python train.py --intermediate_size=576 --vocab_size=3176 --rope_theta=10000.0 --rope_fraction=1.0 --attn_scale=0.177 --parallel_block=false --learning_rate=0.013 --lr_head=0.00741 --doc_mask=true --train_tokens=706500000
Each number is 200 + 30 x the weight over its row's rms, rounded and kept within 0 to 999. Layers, rows and columns count from 0. The size before them is the row's rms in percent of the matrix's.

# layer 11 MLP up, 576x224, rms 0.295, rows 155-175, columns 112-223
097,186,273,168,202,206,193,153,211,236,228,230,211,211,252,218,197,167,191,206,165,136,210,224,218,188,157,156,182,205,217,224,222,196,205,179,172,192,188,239,213,254,255,215,162,160,241,200,181,208,188,210,173,238,240,174,268,186,223,218,175,216,183,243,175,176,204,198,218,180,202,184,235,182,167,241,198,203,211,194,256,211,147,208,209,239,139,270,177,240,179,180,248,158,233,149,209,181,157,242,196,182,126,205,181,200,177,264,234,119,210,243,268
104,222,174,237,174,201,186,164,150,218,224,245,232,181,171,211,213,183,253,230,247,230,212,188,209,202,218,165,185,183,214,210,204,217,228,193,217,148,196,190,218,222,159,186,202,200,185,183,178,249,188,200,234,202,123,239,187,165,196,162,186,190,285,192,182,169,251,231,181,228,232,172,205,179,221,212,186,161,237,193,145,203,190,170,259,203,191,170,213,236,231,162,185,254,204,256,177,218,160,210,202,197,165,176,173,219,178,169,167,195,256,219,206
100,253,227,198,182,215,156,240,216,261,144,224,210,174,160,223,166,194,205,216,236,159,182,231,165,218,136,190,189,216,232,169,201,194,270,198,171,163,192,175,219,173,218,242,191,187,220,202,228,201,213,210,237,214,172,205,145,270,226,189,172,128,145,180,175,233,142,155,181,269,195,187,223,210,223,163,174,236,224,192,139,143,199,197,175,231,205,198,235,205,186,204,169,193,221,221,144,243,203,199,214,234,217,202,172,190,193,270,208,245,207,202,246
097,199,160,188,217,165,266,211,196,242,220,199,179,231,160,230,262,204,195,219,232,181,208,214,216,226,217,183,195,208,189,137,157,215,208,140,249,198,160,233,186,168,205,230,214,159,181,227,199,230,219,202,209,163,124,211,189,223,232,175,246,200,220,223,174,170,175,182,216,201,223,189,193,241,188,183,193,179,224,177,182,262,215,247,189,152,162,179,212,152,192,216,236,137,184,250,192,200,217,169,250,207,199,170,217,156,159,163,189,166,211,140,203
100,242,185,195,205,193,160,177,257,156,187,253,174,189,238,183,152,190,243,183,205,247,154,152,194,197,209,187,169,192,215,173,219,184,209,178,168,264,240,166,239,197,265,206,235,207,165,213,200,246,211,176,172,203,180,162,201,170,194,172,185,235,178,203,183,178,239,216,225,179,258,158,212,226,249,194,227,258,196,271,230,192,235,153,203,208,176,165,213,182,183,203,219,222,204,195,245,159,192,206,150,226,229,193,204,215,177,175,205,196,170,236,233
102,218,157,228,153,212,187,206,203,222,203,245,281,210,159,215,193,172,184,201,198,204,161,252,128,183,231,197,241,189,187,219,155,200,176,200,171,183,185,207,207,241,194,227,182,213,260,222,212,216,179,186,179,223,131,154,175,157,261,191,176,227,221,205,190,256,257,189,233,230,187,208,226,229,181,263,154,188,256,197,200,217,200,209,164,213,250,187,218,215,222,221,245,171,181,191,235,187,244,214,204,193,182,211,213,172,204,204,232,222,255,214,214
096,222,246,209,230,187,189,256,278,204,208,203,178,210,236,272,163,202,179,167,147,177,233,167,214,233,113,209,164,203,179,186,227,203,245,282,160,125,165,212,247,225,221,160,209,190,222,201,166,161,236,246,181,184,172,180,184,237,198,206,196,231,242,207,263,256,207,208,168,181,203,213,195,192,209,197,178,139,224,214,178,197,185,189,161,205,159,207,195,175,184,164,212,195,228,178,225,154,235,198,224,243,211,226,174,198,216,198,173,184,186,192,162
101,194,198,209,201,154,157,206,171,234,181,221,205,229,241,227,211,238,218,237,210,196,222,195,223,225,167,154,193,222,206,171,207,189,219,270,204,227,188,212,192,280,166,213,235,248,194,173,175,198,165,146,217,228,174,173,221,252,204,196,189,188,218,145,166,219,151,175,147,228,219,168,179,212,144,176,235,215,233,174,187,240,184,149,213,172,256,176,193,188,222,193,212,179,215,188,181,204,168,184,185,169,194,186,191,222,221,201,185,203,203,175,204
117,250,262,130,199,233,191,192,213,166,166,213,219,221,237,195,213,234,219,161,222,236,184,225,269,193,214,217,174,223,151,152,179,189,173,187,191,206,183,184,197,216,180,163,189,216,257,227,189,206,179,166,235,163,204,224,188,176,229,204,179,204,161,208,242,172,215,209,188,219,192,222,233,160,220,183,193,212,262,218,220,210,172,192,227,202,146,185,208,253,205,227,158,157,253,216,167,148,256,154,300,227,200,242,196,171,222,227,227,179,227,178,232
104,189,189,170,174,203,178,146,225,201,177,221,218,211,182,242,157,178,197,252,201,169,209,191,171,139,234,244,205,205,196,200,199,181,202,211,133,214,180,139,239,189,213,208,178,207,209,229,178,210,245,199,219,235,201,198,220,175,243,216,219,246,211,147,111,267,137,255,237,188,217,147,210,258,156,154,177,205,206,182,246,213,184,231,244,194,170,198,203,213,176,203,202,163,194,171,239,201,218,180,200,197,173,267,240,200,201,194,158,167,205,185,222
097,170,208,166,199,235,235,204,171,197,185,154,181,201,212,212,183,231,298,205,191,220,246,169,162,132,201,213,192,160,213,145,210,205,127,192,191,195,198,175,199,189,209,167,193,218,157,243,206,158,161,213,222,192,226,203,237,158,278,165,181,145,188,190,212,164,164,235,200,218,244,231,247,271,229,219,212,207,198,205,225,203,137,215,243,198,188,132,199,187,149,224,195,222,232,145,197,239,195,189,182,181,191,223,242,300,222,183,237,196,171,190,218
098,227,196,194,175,205,221,218,228,222,207,212,164,233,164,197,180,197,187,193,204,153,183,203,155,197,220,191,191,198,182,204,211,193,231,185,190,143,194,193,209,163,206,236,232,164,207,210,201,244,213,185,142,142,192,272,210,200,213,226,196,212,159,191,183,144,215,179,195,113,268,198,205,173,178,194,169,203,204,215,235,185,160,193,200,239,218,143,203,203,229,169,206,210,185,209,137,176,241,115,199,205,195,178,194,136,172,214,179,223,239,210,191
113,186,178,228,159,201,151,160,167,176,213,229,213,275,161,188,217,184,213,235,193,184,237,164,152,237,162,178,240,201,181,217,179,184,170,259,158,212,146,170,163,198,215,193,187,224,183,189,224,222,167,187,228,194,237,159,200,183,188,223,160,244,166,210,212,237,163,209,207,170,246,153,198,200,229,209,167,196,173,231,201,241,222,221,199,197,215,181,159,224,241,245,153,200,182,201,217,157,197,175,174,224,198,165,248,202,193,188,210,233,158,163,179
101,219,198,173,237,251,260,230,199,232,211,227,194,194,185,240,127,202,160,226,218,204,230,157,181,250,220,248,225,191,142,237,141,224,198,258,247,257,170,225,290,203,211,246,235,203,212,130,193,130,274,214,166,204,145,193,225,207,241,178,155,205,166,173,163,264,176,228,170,207,170,212,189,201,160,205,157,189,270,203,215,217,215,213,222,178,185,208,187,225,207,197,169,191,171,222,224,210,187,176,198,220,197,194,208,190,218,237,190,231,189,258,203
097,225,187,209,160,238,166,169,172,195,184,231,271,180,238,168,200,150,201,165,147,169,199,191,214,152,200,172,176,168,155,212,215,155,202,165,184,205,257,225,171,166,171,221,133,168,213,179,229,159,220,232,244,215,230,224,202,165,155,174,185,218,209,199,209,207,212,224,175,221,240,183,231,230,215,181,161,216,236,162,193,171,186,186,264,189,208,216,248,190,199,279,181,243,187,197,201,236,196,227,163,254,261,139,194,203,149,234,258,192,121,180,211
104,206,209,212,217,225,206,158,206,154,172,238,237,187,223,147,174,180,145,157,183,247,177,183,171,178,221,240,214,170,237,155,189,210,220,192,165,207,210,183,137,271,198,218,207,201,189,186,218,174,199,209,216,189,209,184,226,179,195,197,138,220,229,170,186,174,176,211,163,248,207,236,173,205,223,212,196,207,173,190,160,199,197,182,198,250,165,193,214,181,230,176,216,203,205,241,183,195,186,210,231,250,264,300,231,184,227,261,184,187,229,206,192
095,220,221,203,213,200,206,223,211,244,120,213,245,225,172,245,255,224,200,195,181,195,198,167,173,194,169,175,188,168,236,203,255,209,174,234,188,143,245,146,195,199,186,192,174,194,175,185,212,198,203,230,222,226,162,134,179,159,207,181,189,248,190,224,245,168,218,245,220,171,175,243,229,219,211,196,204,202,194,191,222,226,104,190,213,206,151,189,227,220,178,171,222,185,181,168,208,216,230,209,177,190,213,216,286,206,235,203,178,250,192,188,214
099,205,188,209,177,179,184,188,171,191,177,174,204,211,162,224,174,201,161,207,200,204,134,211,165,183,159,188,190,214,177,257,228,210,192,197,237,209,231,201,123,232,242,253,213,206,181,182,215,206,242,226,221,169,177,186,171,172,212,213,221,204,236,199,190,249,187,233,203,191,204,196,172,179,236,247,189,231,198,221,196,167,202,174,245,205,257,218,213,191,164,187,229,151,156,203,214,170,171,167,191,213,189,224,199,233,159,212,163,260,171,163,248
109,217,207,191,181,183,228,240,198,243,186,165,169,274,219,209,266,161,190,230,204,160,207,171,203,228,157,222,231,235,198,220,153,163,224,216,225,151,196,197,210,179,189,222,210,174,171,162,181,140,163,207,199,168,200,176,216,140,193,174,178,215,236,215,258,216,178,178,241,174,173,168,171,160,157,163,163,170,197,205,164,191,215,228,167,228,163,208,228,224,167,181,223,304,236,202,193,243,229,237,247,189,215,171,156,203,181,143,213,216,204,224,187
100,190,214,209,197,232,198,207,211,181,198,246,159,213,154,235,240,204,209,160,163,184,234,221,189,179,209,233,199,192,223,226,199,254,153,138,244,249,194,216,217,240,239,168,172,226,170,197,170,211,216,211,153,176,201,214,205,248,142,263,192,179,169,241,248,218,193,205,238,203,226,194,165,246,203,243,184,190,180,199,165,240,203,185,201,180,193,208,152,196,213,195,227,171,234,219,213,190,216,289,217,142,154,179,205,193,190,175,197,198,138,187,217
100,188,213,205,184,171,205,169,197,161,121,214,136,232,241,200,218,197,182,236,232,217,199,160,158,249,216,208,247,178,185,132,192,195,226,215,122,157,198,172,181,198,226,209,208,186,219,262,168,190,195,194,240,222,208,165,204,205,230,217,198,172,235,216,173,224,265,193,172,223,222,223,171,226,257,189,148,207,131,253,176,197,213,217,233,194,188,168,186,190,210,184,225,151,199,243,179,166,206,200,169,232,189,263,239,235,260,187,192,228,162,258,200
# layer 11 MLP down (transposed), 576x224, rms 0.332, rows 155-175, columns 112-223
096,232,214,207,211,142,224,204,189,220,198,184,231,281,194,170,142,214,154,199,211,155,226,208,154,224,127,180,178,234,188,204,243,252,216,153,188,167,208,209,175,223,205,183,171,188,197,229,199,197,218,153,164,236,171,213,188,203,200,214,180,184,198,283,179,194,228,172,259,190,162,150,206,212,206,218,212,215,199,197,228,221,198,176,173,216,182,203,180,201,259,152,174,186,212,161,218,217,239,170,187,203,189,203,205,203,161,216,165,177,191,214,244
100,195,148,208,250,174,241,212,154,218,265,258,210,206,206,214,239,202,208,168,197,223,242,214,218,192,186,211,184,144,198,236,243,210,231,236,185,209,193,173,164,214,213,204,222,137,206,203,221,154,143,172,181,233,182,194,189,199,183,206,235,198,248,239,234,184,198,236,165,166,197,233,209,252,212,204,184,213,158,180,191,194,190,225,205,230,162,201,182,153,217,182,221,251,209,254,173,222,130,212,210,180,260,181,241,158,197,233,255,130,162,217,237
100,176,184,164,256,218,171,231,177,201,252,168,179,116,172,198,222,195,184,176,221,156,188,158,206,184,207,227,209,211,186,210,196,227,209,226,203,162,210,191,143,170,227,212,240,225,215,167,181,207,171,161,181,258,209,233,247,217,160,232,189,180,173,230,201,184,192,211,211,225,190,205,203,211,267,193,190,137,210,217,209,174,165,230,203,189,162,194,234,195,252,243,181,187,167,318,172,176,201,217,255,212,175,189,200,212,168,208,230,192,170,209,199
101,217,119,225,243,227,157,212,154,168,153,194,171,249,188,142,209,204,211,192,187,196,234,209,184,217,209,173,216,232,180,170,199,262,204,182,163,242,223,148,198,189,180,229,251,200,233,227,283,212,204,215,175,192,168,209,105,228,231,195,222,228,164,195,148,185,239,172,197,235,224,170,205,156,228,291,210,171,223,158,207,175,145,274,176,207,136,180,178,219,211,149,226,161,180,212,260,151,196,208,181,196,196,189,271,243,182,158,229,147,194,164,165
098,233,238,208,206,188,174,212,173,167,181,238,189,176,230,208,199,223,232,217,273,173,185,194,155,147,205,202,232,201,200,172,198,192,227,225,230,218,215,213,168,253,166,187,190,234,231,258,173,200,214,198,158,120,222,200,205,204,238,173,239,160,216,251,188,197,176,209,169,207,249,175,210,216,192,206,178,198,204,206,199,147,241,200,166,192,158,214,252,186,156,182,283,185,258,249,221,162,237,255,226,170,207,147,193,190,207,170,241,240,193,186,255
099,239,264,226,197,177,193,212,240,193,216,141,175,207,213,219,217,203,159,161,187,217,206,205,169,217,160,175,201,185,216,216,209,184,243,202,172,227,190,185,236,209,252,160,237,163,176,207,223,186,191,187,185,202,247,208,193,203,189,271,179,151,191,165,192,179,172,181,163,174,199,178,191,163,197,200,152,182,269,179,102,157,247,255,184,195,231,167,183,129,203,208,180,173,213,152,226,254,157,210,200,176,167,219,201,212,205,203,159,217,183,164,203
096,175,170,180,168,208,207,152,221,187,196,193,223,215,219,193,183,165,265,219,235,226,183,198,228,160,207,188,200,243,204,226,152,242,155,169,224,198,223,165,186,154,188,136,156,179,143,221,162,197,218,156,209,222,164,236,193,178,187,207,194,205,239,151,193,185,225,182,236,159,223,193,217,186,135,204,234,137,204,228,219,213,236,235,299,189,206,170,195,218,170,202,189,195,215,222,249,231,199,141,195,257,212,173,185,184,171,223,193,201,201,181,180
104,230,175,185,204,223,253,224,153,170,185,195,194,135,199,177,223,185,187,182,170,203,237,204,211,171,241,171,210,186,221,237,217,251,156,271,199,158,191,221,190,262,226,260,177,213,236,235,194,181,208,193,157,154,172,214,186,170,169,206,178,171,208,163,218,203,170,227,166,240,232,241,214,185,219,273,181,216,205,180,178,173,240,187,226,171,207,209,227,203,179,204,197,180,152,174,244,180,198,182,205,193,182,173,206,161,188,180,231,235,184,196,212
119,220,276,152,195,215,182,252,137,218,182,198,157,205,238,250,185,183,268,249,164,221,177,221,185,175,213,225,213,182,212,223,202,175,165,232,181,181,215,187,215,199,164,249,243,152,257,178,233,199,172,201,225,214,267,239,200,215,205,185,230,158,157,202,202,243,210,233,180,186,195,222,195,188,179,187,184,185,175,192,110,228,207,211,138,214,231,185,188,237,258,253,180,215,226,290,235,172,195,195,190,255,229,185,216,124,206,191,243,212,221,270,213
101,201,182,205,189,164,175,180,188,212,172,172,197,187,184,226,161,189,215,234,196,147,239,189,258,177,231,217,175,176,167,252,191,161,243,215,233,190,179,202,255,220,182,162,180,204,219,172,240,196,240,185,182,195,118,191,169,157,190,217,265,182,174,201,161,205,191,216,195,205,180,165,210,187,186,269,211,223,200,237,183,201,182,208,187,169,198,170,235,193,186,227,190,228,180,150,217,185,182,171,226,236,175,183,159,199,208,185,156,268,170,120,225
094,191,188,204,255,264,177,148,153,176,191,191,203,284,199,198,216,215,256,249,200,206,202,168,239,205,175,187,219,195,224,168,212,261,200,216,197,202,217,199,214,187,206,208,198,172,178,243,213,170,216,271,220,197,225,185,254,161,207,246,166,179,198,177,213,214,177,275,240,224,187,200,191,188,183,167,241,217,216,232,168,185,186,174,205,172,169,206,222,174,177,188,179,189,249,156,224,242,153,188,226,198,216,182,192,244,184,196,186,256,197,250,214
099,251,173,165,205,239,155,208,205,206,231,171,216,193,193,207,169,159,221,176,141,236,163,197,236,234,234,214,188,164,222,234,190,143,261,239,224,172,217,173,168,134,198,216,186,221,199,198,223,204,205,237,165,174,237,145,181,142,219,186,205,182,242,199,214,245,225,213,191,152,263,275,155,180,134,230,165,162,267,246,175,206,213,252,171,196,184,172,186,234,231,157,173,209,198,157,217,184,236,176,229,261,177,205,214,158,214,235,201,203,218,202,150
112,210,251,167,214,156,226,192,220,173,194,222,203,162,186,201,254,187,219,163,214,234,210,191,127,200,205,213,184,228,234,214,207,194,197,189,196,181,230,130,191,191,233,202,206,179,147,180,188,200,172,186,233,238,155,197,209,193,165,205,271,169,168,189,199,252,234,225,240,195,178,180,204,200,218,138,177,196,205,267,210,201,227,284,219,168,167,189,169,181,177,262,198,183,224,164,192,167,198,163,166,186,195,241,209,206,163,183,189,143,186,166,243
101,210,193,210,224,221,181,172,205,198,178,185,227,201,236,177,237,196,200,198,201,183,232,214,168,180,186,213,202,182,186,187,221,137,190,212,137,213,199,203,142,187,207,192,203,154,214,191,197,187,117,195,206,186,232,261,177,171,200,202,164,197,186,192,184,198,249,216,155,200,181,203,194,202,201,171,148,150,219,190,166,198,205,169,231,174,213,191,163,152,195,225,232,235,225,217,250,186,173,192,259,170,200,181,187,195,184,160,198,150,276,196,160
095,208,201,176,112,242,216,200,193,232,195,186,222,207,246,183,134,208,184,186,182,203,219,197,218,150,137,203,197,229,135,206,245,239,184,197,193,167,216,218,185,166,205,241,183,188,209,252,167,152,232,176,201,208,197,222,174,199,187,243,197,182,239,227,199,168,235,206,150,220,209,215,190,204,221,199,193,203,235,169,220,171,255,299,151,211,196,204,188,235,146,231,166,239,211,216,256,188,151,180,225,239,240,192,208,228,198,253,245,206,183,202,157
103,223,210,200,141,223,155,254,233,207,193,243,167,126,162,178,195,207,209,185,185,178,138,192,206,234,218,211,226,189,191,196,165,209,233,200,160,226,232,221,231,160,257,221,196,195,165,159,196,199,206,188,186,209,156,159,196,174,219,188,162,233,165,212,260,210,205,145,206,175,162,164,197,180,177,183,167,146,188,244,157,202,185,200,253,255,213,143,181,208,276,165,185,201,173,181,167,224,249,169,184,202,196,194,146,238,223,185,220,163,216,181,165
095,192,169,225,222,170,201,195,203,186,126,237,199,179,208,203,223,217,145,243,190,167,237,147,171,170,236,170,195,202,151,209,244,193,215,205,228,220,208,187,207,220,216,215,161,207,158,241,178,229,189,188,215,224,166,217,219,169,200,220,173,232,251,260,212,171,188,198,231,191,188,245,227,204,198,189,209,181,205,176,183,226,206,174,157,164,164,200,247,193,190,210,181,208,172,160,240,215,225,190,158,233,169,202,201,264,243,203,176,233,206,170,159
099,241,144,233,261,243,205,167,174,186,152,211,172,201,219,182,227,222,216,212,217,265,252,225,235,191,193,210,227,109,191,207,268,213,215,204,173,211,217,163,190,183,185,189,254,244,239,182,206,181,250,163,215,241,210,161,204,212,248,198,213,178,193,234,237,214,152,169,214,149,191,207,188,263,198,242,226,222,162,199,217,266,201,210,213,223,178,178,192,217,214,217,155,203,206,158,207,129,192,225,187,165,181,174,204,177,152,209,187,250,209,173,207
105,202,197,158,221,192,116,215,171,178,145,257,168,246,230,196,162,197,197,231,231,200,200,133,205,199,191,148,214,192,241,179,219,199,204,203,227,171,214,205,214,197,186,190,188,215,244,163,174,194,170,231,184,193,207,150,221,207,256,212,171,211,219,177,235,183,204,164,265,100,196,183,192,211,218,229,201,151,208,175,280,164,185,222,197,236,156,163,213,147,206,216,192,157,177,211,263,163,207,218,162,199,189,212,182,215,178,219,206,196,153,152,202
099,194,216,201,202,243,180,178,215,213,218,204,201,209,181,226,216,220,204,187,177,163,222,230,196,246,192,202,212,168,210,247,226,206,197,156,222,200,153,232,220,223,282,153,184,221,223,195,171,178,233,219,217,215,197,195,224,183,217,171,149,202,208,187,209,166,240,216,163,164,152,169,196,269,173,159,196,189,221,178,222,195,218,208,193,183,169,159,196,212,203,203,213,195,202,196,225,213,171,173,196,195,170,169,178,229,223,249,200,142,193,125,178
103,284,205,164,201,103,178,187,158,222,227,174,199,216,212,256,207,209,199,227,203,181,148,189,218,190,185,160,142,200,206,220,234,163,211,227,182,214,215,202,191,212,191,239,224,286,177,227,193,175,224,199,193,202,130,203,153,196,153,236,183,170,163,196,222,199,173,258,230,244,133,165,196,197,160,190,180,196,214,150,196,215,218,156,207,163,190,236,181,207,238,223,177,217,250,233,215,201,162,272,242,201,212,200,220,198,223,224,213,171,278,239,231
# layer 11 MLP gate, 576x224, rms 0.286, rows 156-176, columns 112-223
110,180,174,158,194,202,255,220,168,191,211,151,204,190,179,240,197,208,192,272,194,178,193,220,209,247,220,214,222,253,194,215,244,192,249,212,176,217,187,174,257,195,219,219,232,176,200,254,222,172,215,166,154,136,187,198,252,209,242,267,170,174,200,217,176,237,149,171,223,149,165,193,217,199,205,186,193,215,191,211,237,202,199,139,209,214,187,259,246,229,198,243,229,242,244,192,156,170,254,226,214,198,223,248,195,155,196,167,143,212,213,214,214
105,196,151,191,189,185,203,198,212,203,193,192,180,186,162,179,218,208,197,176,232,255,177,215,190,212,231,236,148,190,168,215,194,204,198,178,182,177,142,166,217,165,185,165,197,164,217,165,177,212,133,216,193,168,170,202,206,181,157,220,205,214,164,210,184,184,169,159,196,208,213,178,162,243,181,207,284,190,213,172,220,249,221,155,150,190,233,193,178,178,255,146,235,210,217,185,218,232,233,205,187,169,196,203,212,261,244,245,133,148,206,184,247
110,172,133,212,197,239,209,208,165,234,193,211,194,210,216,170,168,161,228,222,227,176,237,161,196,193,194,168,249,204,192,183,164,208,228,177,165,192,126,154,202,159,167,213,213,154,193,200,234,180,139,232,196,185,200,198,176,234,221,211,200,192,196,252,160,165,177,209,199,215,227,142,208,176,197,219,177,206,199,225,173,188,156,198,163,218,151,254,170,173,184,184,210,216,163,219,229,210,207,245,157,123,171,227,215,189,163,198,244,173,235,229,190
099,168,209,224,185,209,185,223,228,118,223,197,209,187,200,212,264,173,222,256,197,259,204,192,210,175,216,186,131,223,221,163,252,183,189,175,156,182,190,165,161,168,156,223,166,190,175,162,204,211,175,194,187,182,237,186,185,214,202,237,222,191,221,210,183,207,169,187,181,138,275,212,201,211,225,139,214,176,172,233,203,203,234,205,213,201,172,209,151,224,205,272,205,246,163,222,169,202,202,192,210,252,178,167,188,143,153,218,190,199,237,226,209
101,141,237,204,213,164,227,215,212,220,210,207,127,199,227,191,181,198,180,179,193,186,215,223,202,180,212,200,247,176,220,187,205,221,223,189,160,136,222,168,195,218,187,191,179,185,184,140,148,175,178,180,168,228,182,230,194,210,210,225,227,204,196,213,174,193,155,226,247,275,182,211,212,174,151,182,179,226,193,180,149,251,176,228,218,176,225,199,197,191,226,216,218,217,192,196,203,255,170,213,216,217,248,272,165,266,198,214,219,154,167,189,200
084,205,195,199,199,163,193,187,227,225,210,192,153,255,172,288,225,227,231,162,178,184,204,226,208,209,249,252,194,253,133,178,213,245,141,174,198,184,220,204,223,171,206,161,182,200,210,210,221,210,175,192,161,241,178,183,267,186,198,238,228,148,288,208,237,190,187,236,196,208,210,193,206,219,208,234,237,181,262,184,179,226,170,193,206,188,199,191,190,182,191,217,192,228,217,175,209,253,239,166,247,175,193,239,193,167,134,200,239,175,173,210,244
096,174,182,204,229,191,170,218,206,203,176,227,242,224,230,175,227,172,176,207,180,231,223,237,206,196,182,230,175,196,253,178,219,171,166,231,155,203,233,228,232,205,194,182,178,173,234,153,200,233,154,210,196,202,172,217,188,209,226,244,265,204,215,238,165,210,175,189,238,239,154,196,203,188,188,229,223,139,221,169,211,170,196,215,239,183,249,259,182,212,230,227,212,223,215,173,215,181,212,211,152,198,171,164,147,161,197,147,252,227,208,224,235
100,240,162,193,225,155,207,195,176,245,184,237,194,202,166,190,183,192,230,174,218,194,199,203,161,165,190,190,221,254,232,210,177,197,221,192,179,164,200,157,225,194,234,217,246,131,200,184,179,224,211,218,221,186,169,151,206,223,195,250,170,136,175,204,215,176,200,205,212,212,239,221,188,188,207,198,162,197,223,170,160,183,269,218,183,180,148,186,205,146,261,212,213,178,106,212,162,200,246,240,238,207,228,206,206,197,182,220,164,194,167,234,197
103,189,158,148,257,207,185,203,208,140,240,240,227,201,199,149,232,181,212,203,209,192,165,179,195,185,205,198,195,160,171,193,238,168,199,242,196,219,187,197,214,172,232,192,206,228,190,164,177,179,163,211,176,252,194,220,180,140,248,210,180,185,170,205,237,241,168,219,220,229,254,247,230,242,231,247,164,231,204,153,205,189,174,211,179,242,223,221,198,186,239,193,211,158,202,179,224,178,179,222,194,151,213,177,176,180,171,211,178,182,197,123,123
096,187,202,165,156,213,219,212,197,193,212,144,202,172,192,188,195,197,265,202,194,167,199,93,268,186,203,252,186,166,202,189,193,249,151,186,221,267,183,204,163,147,184,220,198,231,177,136,176,237,183,218,218,214,229,239,222,234,189,221,194,207,172,246,207,254,214,189,172,197,211,200,199,213,195,123,186,182,172,180,217,286,214,204,233,223,192,171,237,172,186,222,165,208,197,171,198,223,205,170,183,232,233,179,255,207,183,173,214,205,202,153,128
097,205,177,206,180,174,224,248,204,294,202,185,155,183,214,195,215,199,230,179,193,239,173,201,173,226,237,207,216,199,223,158,186,203,198,227,158,215,189,215,192,243,177,197,226,207,194,206,193,255,204,243,188,256,212,170,198,260,185,189,186,222,212,226,183,176,177,237,135,175,236,211,164,167,227,192,235,165,187,230,207,251,159,204,195,251,158,126,183,230,203,229,148,206,203,193,172,207,180,203,170,223,226,189,146,192,246,222,224,226,174,218,167
105,255,205,164,203,190,134,169,228,138,166,138,181,173,180,185,188,226,233,213,172,186,272,212,166,208,168,196,189,225,205,192,233,171,157,151,168,199,188,180,187,192,241,176,195,224,222,199,225,170,219,105,219,223,253,206,262,192,265,210,229,167,240,239,198,187,231,146,211,235,176,191,208,262,195,212,202,222,257,243,170,139,216,190,213,211,196,172,192,212,244,224,192,231,221,167,153,191,195,254,213,181,190,206,186,196,138,191,217,214,154,195,257
098,202,163,178,251,190,189,207,186,245,146,231,217,193,218,273,221,168,205,197,199,233,211,201,186,161,208,187,163,249,160,239,185,230,229,216,147,204,243,180,241,196,134,222,247,190,224,170,225,188,224,174,171,229,188,260,236,229,241,181,224,192,233,236,230,192,209,223,134,228,182,213,181,189,245,171,217,186,203,220,196,242,252,257,270,124,194,157,174,232,198,211,163,126,212,143,199,210,230,224,208,202,264,226,196,147,204,231,183,201,165,203,196
099,148,171,216,204,179,240,181,237,176,210,225,180,139,172,224,202,135,198,185,179,195,202,184,213,212,190,191,253,175,213,198,173,175,239,181,210,225,168,150,225,137,170,218,144,189,227,182,208,203,187,186,216,210,170,172,228,159,208,216,260,174,206,282,197,215,215,183,188,254,189,178,189,174,201,184,194,137,234,190,203,218,243,189,197,221,210,169,201,200,228,171,220,273,235,208,196,221,209,242,263,199,182,201,203,218,146,167,185,233,235,234,206
101,221,237,200,239,198,197,216,234,250,215,234,172,228,162,218,206,220,187,174,198,258,200,245,228,190,219,250,225,194,187,200,223,167,219,159,212,227,243,154,151,187,168,214,168,235,129,177,239,193,191,212,171,208,233,241,180,182,222,236,249,179,223,164,130,205,234,157,175,178,214,256,186,230,181,215,212,185,208,191,215,249,211,199,167,209,218,220,183,237,223,199,190,208,251,193,162,219,186,165,216,175,185,225,207,208,197,196,265,262,206,198,271
104,174,201,184,201,137,181,182,186,171,230,219,207,176,230,244,180,247,195,209,219,176,234,156,176,262,231,215,248,187,241,205,180,198,209,214,176,194,203,250,230,184,196,130,241,169,203,220,221,177,180,177,173,229,211,197,272,162,167,203,223,194,152,217,199,205,196,226,236,188,210,159,224,196,156,132,227,164,247,187,243,215,186,189,159,196,205,227,171,168,220,239,194,185,208,194,204,209,206,236,218,156,231,223,180,173,209,262,209,201,192,236,222
104,232,228,195,168,201,211,219,229,148,224,161,168,200,206,208,210,182,204,220,227,131,181,166,188,189,190,238,198,228,191,165,179,193,185,220,188,219,217,241,248,248,218,190,189,134,192,196,188,207,237,219,212,195,210,228,186,193,168,245,205,210,235,173,188,217,242,223,179,216,176,182,184,152,160,179,145,165,233,157,236,150,201,196,171,155,231,216,174,202,189,206,214,221,234,193,224,274,155,171,221,243,198,226,207,174,238,190,219,138,184,207,180
108,203,169,168,174,193,230,199,173,195,203,184,184,196,163,223,231,162,220,237,199,167,203,229,241,173,141,220,211,204,196,215,180,151,199,160,160,168,145,185,214,175,210,226,200,168,216,196,193,215,208,226,224,150,220,160,210,190,224,214,171,158,226,190,272,204,220,206,264,175,184,176,240,225,102,153,179,178,208,171,194,199,196,197,169,223,156,208,222,181,136,176,194,268,164,219,168,202,215,219,183,215,222,183,216,196,176,226,222,169,238,219,208
087,175,209,186,193,210,191,217,239,222,141,230,194,216,162,175,207,232,199,211,233,243,256,244,216,243,256,223,190,253,210,189,168,206,147,136,190,240,210,262,231,234,248,149,221,187,185,230,213,215,180,162,177,227,226,210,238,254,188,219,172,188,191,201,220,150,247,206,149,177,246,202,213,256,194,181,161,169,232,169,169,242,211,200,216,189,208,208,169,205,207,195,210,218,202,142,193,210,180,232,239,201,154,227,207,226,227,203,198,178,145,244,205
102,204,191,212,202,196,182,181,164,221,194,186,171,234,225,203,236,210,165,197,205,242,195,204,205,228,169,206,214,182,175,187,223,173,190,243,193,158,178,212,213,193,195,268,180,208,186,192,194,142,154,174,218,196,237,177,243,184,193,191,169,207,212,178,228,149,203,170,202,160,214,231,165,178,191,190,139,173,240,184,150,232,231,156,197,193,134,212,204,208,196,195,215,212,211,185,211,207,183,178,253,222,175,235,251,206,200,133,218,212,159,243,174
099,203,166,233,255,204,214,212,213,190,224,174,200,144,205,172,192,127,210,220,190,232,205,172,203,236,250,238,203,210,210,210,200,173,255,243,199,193,194,217,242,130,169,142,176,195,214,261,224,247,167,180,180,216,227,222,214,147,208,204,204,181,237,192,166,222,202,184,276,194,230,178,188,212,176,203,185,220,165,190,172,207,218,196,224,183,178,199,196,184,251,190,245,179,191,190,185,231,176,201,258,209,165,180,215,171,169,209,256,208,225,233,152